{"n_head": 2, "parallel_block": false, "init": "normal", "optimizer": "soap_variant", "beta2": 0.99, "grad_clip": 0.5, "seq_len": 256, "train_tokens": 119700000}
Each number is 128 + 24 x the weight over the matrix's rms, rounded and kept within 0 to 255. Layers, rows and columns count from 0. Numbers have three digits each.

# layer 13 attention query, 64x64, rms 0.232, rows 0-63, columns 0-63
139145171131134147128116127087139082128109161129108086120094170142134149120131163147156154117155126170124125140118116141096148125125107157171120119092120124139118119121112119154126122073123126
131111093129137122149125138087098144186105087182127127106119078122131145150131164098149105096136105141113111152164103164129120124133142158130101122139120134142161105129128114149103164119097128
113097123164154114151094173108156140120121119132134102143144152113113105162132141120084148152127110156187101104144133200117122111118106116115177132176123116142139107092134119106116107104144131
121113107111135113095140134120113106154075110098115128126105104135096126114119130118133165153138140128120133139124132130136138154147108108118113154150117133129146118134112104133090147120156129
064135095112175128179123136148105112182084148096131116112104144169112125101068133114117156164132162128101099137147140135097130132133091161114111125103121130133136130157125113115132144092119111
136138149124112150126129156166106145126116104096146121104118128117117114094109095112111112116126139170156120072083145086133137113115123160072157141096119176104106153149144146078116142149150086
123121122182123123126119101109123137140153169135146107128136116117109135141106112114098111115079113135140141118092093151131121129106148146157119139112133135119130112178111148145152097151132125
158140105142104146070118088144133121127143143179138087108134106125146091121119104141127113158137127117145175110082120112120094161104155122113148056146146162156131120166162163124135124125135108
093148144170184095161141145080114131145102181174154117116105117163102149115136128083079118091107139154121080098133160157145124138111129116118133127141114140127142119123129185130138151092129161
115149118127085123138066087095120124107152154133134165106146127102126113157094143161121151155152134147152159098143111104121101154123106136076160143135126126150126163101127129110121103166152114
189084147139144157127142118129116151111143148116123133104096139167113095123095097154150134108097139181123175113105151099104140091098135113156132174124133172130120114141152081126133133137107164
131122137115140102127102128102101109169158107097143104106142120147107092155134133134132175117152147138143103143128083110088117127133061134152130178156123127139123136124120130137166110138130076
139183098144125142099149076128125096100145106163098142159174115114123101141135172153151113130143150102127140151118103147101135129141154116117106146122071116138124125122103084102129133123113136
159135132106131181089106077141172148132122148145109150128122127135137117122173152141111118114129137101116174118096115112104038114126143109156142140116114116091128131140159116141124130136141147
149172124103130117118092131109121156138180117110122150099109110120130116147118133163154115189158133097106134121126101133120130119127153128161174113140108124096154114122139130129155028127138118
122101133153160130134140153134102132152118133095118130133126133117119101101106123123136135108157089146098117107136144107120140121122102151137111112161146147121113153135165144140126132136117133
155151146106155161121169079151157150161145126115166145139118141144122126100160094147161140118095186154139160089112132098154153143168131109117114135130132157095150096145101131141136121103134154
140111132123152116134118131132109103122128143104122106142094079154162160116139152104152155172095071114124131158153123171172153135102116100100104107121164138111127107118087139106135132126115137
133111090161118132139151138126138145125181144136140126078131107120142097144107164161096170109100121097123130125132118090112157110123119145144126118131163133109123082106137106120129140139150104
139121117155109130101121161114146131123107092058109080184154153161124101164154146136160123123109123100131101145155144122157138127073121132160128120124099124084129139126135119109094120140127166
118127129138111117147142172150123118161115154137109135179126151136104107107116155117089108125125088153151131076097146155134093143108116172119143132137094114113138145143111097144124109112163145
121101115104141129077133118130103165157163118135105133077144099135134138135131076133147113124101135153094138110155162140141086130117159164126124175151123141109121088134113107107136076142091123
108125124076111086113124124118135141104102134121143146166137102083136166139095173112121133141130097097175105156173131095098133119135129126110156090141150117116157126103097126131139142102098093
162148119144109142093135111155115141092165125149123104101105124118128124150144116110132148131143159101099123112113091087129134168137202099136149139158117085118091088108144139139106102102137102
107114127115138112113091118137133103111079113125156135158107143152133173107140131150112170169151104096120121141088104102127139146125128137091105124141144103152132108142111140128120139117118107
149156110120131124165145145090120138104122144133082081115087135154139127159107108112141155156105094128137121143173185125126142118146104126104115092129147126143147111141151145108154143126119097
097157142087126123139119111099164144109116081091103136179137138151144140109164152159119130106120120117119122168135117105126137110111138125095143102116123095110105146138121090155104118138130135
151142119094126122085115133157114140117135127124087122103120116088130083162133159143136118169108164102144117122131114121153150137147113143147133112104104152143087124135105135132115123144119122
158106126113131111155118115126134159141154141132151127120125124118140134171108162105114107127147136080129133165132116116143073124147085076099151147147141135133133126118124159105109112120119117
104122107139144153167139121126113178150171147120114155113137111129096144162143113133093121135125158112157133148149094153144109086127077128105156112132118153152095123131100147117155169128135135
139103096155102141134128168123103155150097129117102094150141150086084114120165177129133118114115135160143115144136169157104138118108142155149122145145122164158123137130130144100138113111123136
095092110113114110150127162119123143123115151092110108131127165155138115146139140153118116148129109166166121121128132159133153150081083167151118084132122138119092106118137124160139164143132134
087144123155135161126128112141109126191116132107084123105116150154139114123147097088125125151149143136104140149084136115128150108111109122102098113147120130158068116119122173143101102104137143
053172114137170128130122126177112145066133148121113145092107088099132126124116134118085111113085120138128098137115170169129160150114160071126135071107122194152111141120125136120126169130095146
097087103138103114133110122135155124117101157115156112121149144117126139147089127124118125115115111114192132137085123126147186117096147135132083133113201126132148145107119103139126177127122143
095150147162135190163146117129107112122156157146156177122102124124145113064151112075147102048133149137076136110161136145082140119128156150113075175104090095121115135107105090107139153141090138
124121151146143110182110128127112128121128152125121103097101140142130171141104141133125094157161161130156120168132098115160154097135105101115145091094117163107118122130175090147074105117154140
127136143092130126090126130151117173155154092112129162129132114132098120127172111095118115136128139090107112130149087128144117132111127132133106148150161132184142111131131113097142124102113127
162098123143116126156136102149146134071117095132070150110170098098125131137133178156097104099097084112111143112142158131138086127086135088093122170112156117117134104132140079126094177163139128
105114133101155121139152125060139153135116117121108125117144154149153146127092112155117166131149140123133109112143074120098117121137136165179153121112113082101102112112161073167140159095108152
122107100087128135140123146133159114112124094161129147152132157079159149104136133158151129135182169115110111160141112102102076113107105107113111106156110115118127130065171143099136147152132159
131123120131057142134169137146148140127117134096102132107132157098177144134130112109113150161120124114099112080125092079175139156107168132117160106069116092090109124134150126134151087130135147
084110084115130142142102139108135094121107116125156079096131168121173132107115127162168128149125100147136128113129104129129086161116157134123150163163168122095084130112185130153102088125089083
156095129126134124129142138119142123135139121162096160100143118094146089154142165133136123145126165140141121130137122161133146106140122164087165144102115133144150146144099135062151134142122124
080121125184131127117164140106109106167121159089162117153124129102135160155102124056084140130089116143093081182144119135129116132107080116144123124108156156158108125132146121114160120128092151
074167159159117161180127180158133170102137112062127162130087150104139142143115103158110165142132131154141090172112127140091120117167108156078163140192137120117157146107119167085132104131135129
099143133088146154079154150128158120173127092097139136195136139140101128087135135114146100088081124133125119171156096159095126087132156114154150116144133104077132088176090134136063165165086164
120170104158087129100119132115135174112171121108131178141162154114112119133138087082144091074147148159074120123159084096144115061123150121128128164134140097180124148176114116105108172123120166
150118117114149064116180134147155153097119132147184107089125099153156133120157152163137139110127132132125101104098159120109125096155075102125119139133142112133123156136111101152174125144115165
169120141127140138111146178134133169070144106132138165126147166142118098123144176139179115118173158079147173139155153123179137120112123114115127128156098146121085127102077128119110138140139167
103146139160117102159089186142138106116118132142161115137158139116130143167124129108100114162127084075151116132101111148125111127089123093121121086133093119126142090126146157126140168136145125
153127111116133116125091146133120135156097122104133132127164130159052135117098134159137120148102097149153109119119127145140147132116082121157172155078084125131084131120101102129147129191098111
080117105118179087141119111133124126122124147107132203156131148129156154067061131139124147151116149126118136104111108122182139111117155101119109109104127150131114108131101109127122120128127163
165108125115151140112132128151185096131094147156108151071122134121117104109090148136107110156147095140146121126128153181122120132165175156170109100126124160164116120123144148127129123110129087
079114140118169109085095140153150125151106144116132165106167079112116115119106155163126154204127145094123158183097148065152136104136152106145152161103109122095151163169198106112166126171150127
086167099156105135139141113099143113125166139112111098141170123115161154142105121133128109119151114123117093153138099112140117091143115111135108151150126156127095131131112109085099163145149129
120139143090107094110156156117128170134117098078137158124146166137109120149121182130113134108131118180165115071046127124108143127138163138130119058084133079108126090098143164119121148168159135
119134108148155101188124107126126136122102070118142127118121112152156149128122171138129149120130102141111104148112134130111109128128135077144114122141144146114137089144116114151106188099137119
127112134155160112095126135150120141131154141143113170099131145100177100154106105120162147114150082123111142111116099079145162085099115132107124101129112126108111143126171146147131099130130097
142130089147129145128133125119132129087135138172105156119136121121133138109156143180096108123094107101120160113149136115130177116176095106133118069140151106148140151137108143123138117145110139
096141143115156135146134123141121115151126149138138141083166159112083137128112117123171124162135111140116121130118139074109108156087159109141111150118124151175145156176104137118095130128101158
125193112163093147121115083092118130137145141131148102132133114135145083140141115163164098118121158142084128095075117152075134101064096107138128098138137183136112080148111136108122108117129131
118133107115143132160165136085148158142143171059092089165108138163115150121109162112147093089133082120131113134114109104125100114081135139121121085136113116113143145099158151157136129153145086
132106150151089121121121140082112124098108134140088136140136064127141105121130107096168124117139174118107151077165132132117124144174130171127142122127161113116092215128122125141118116123094104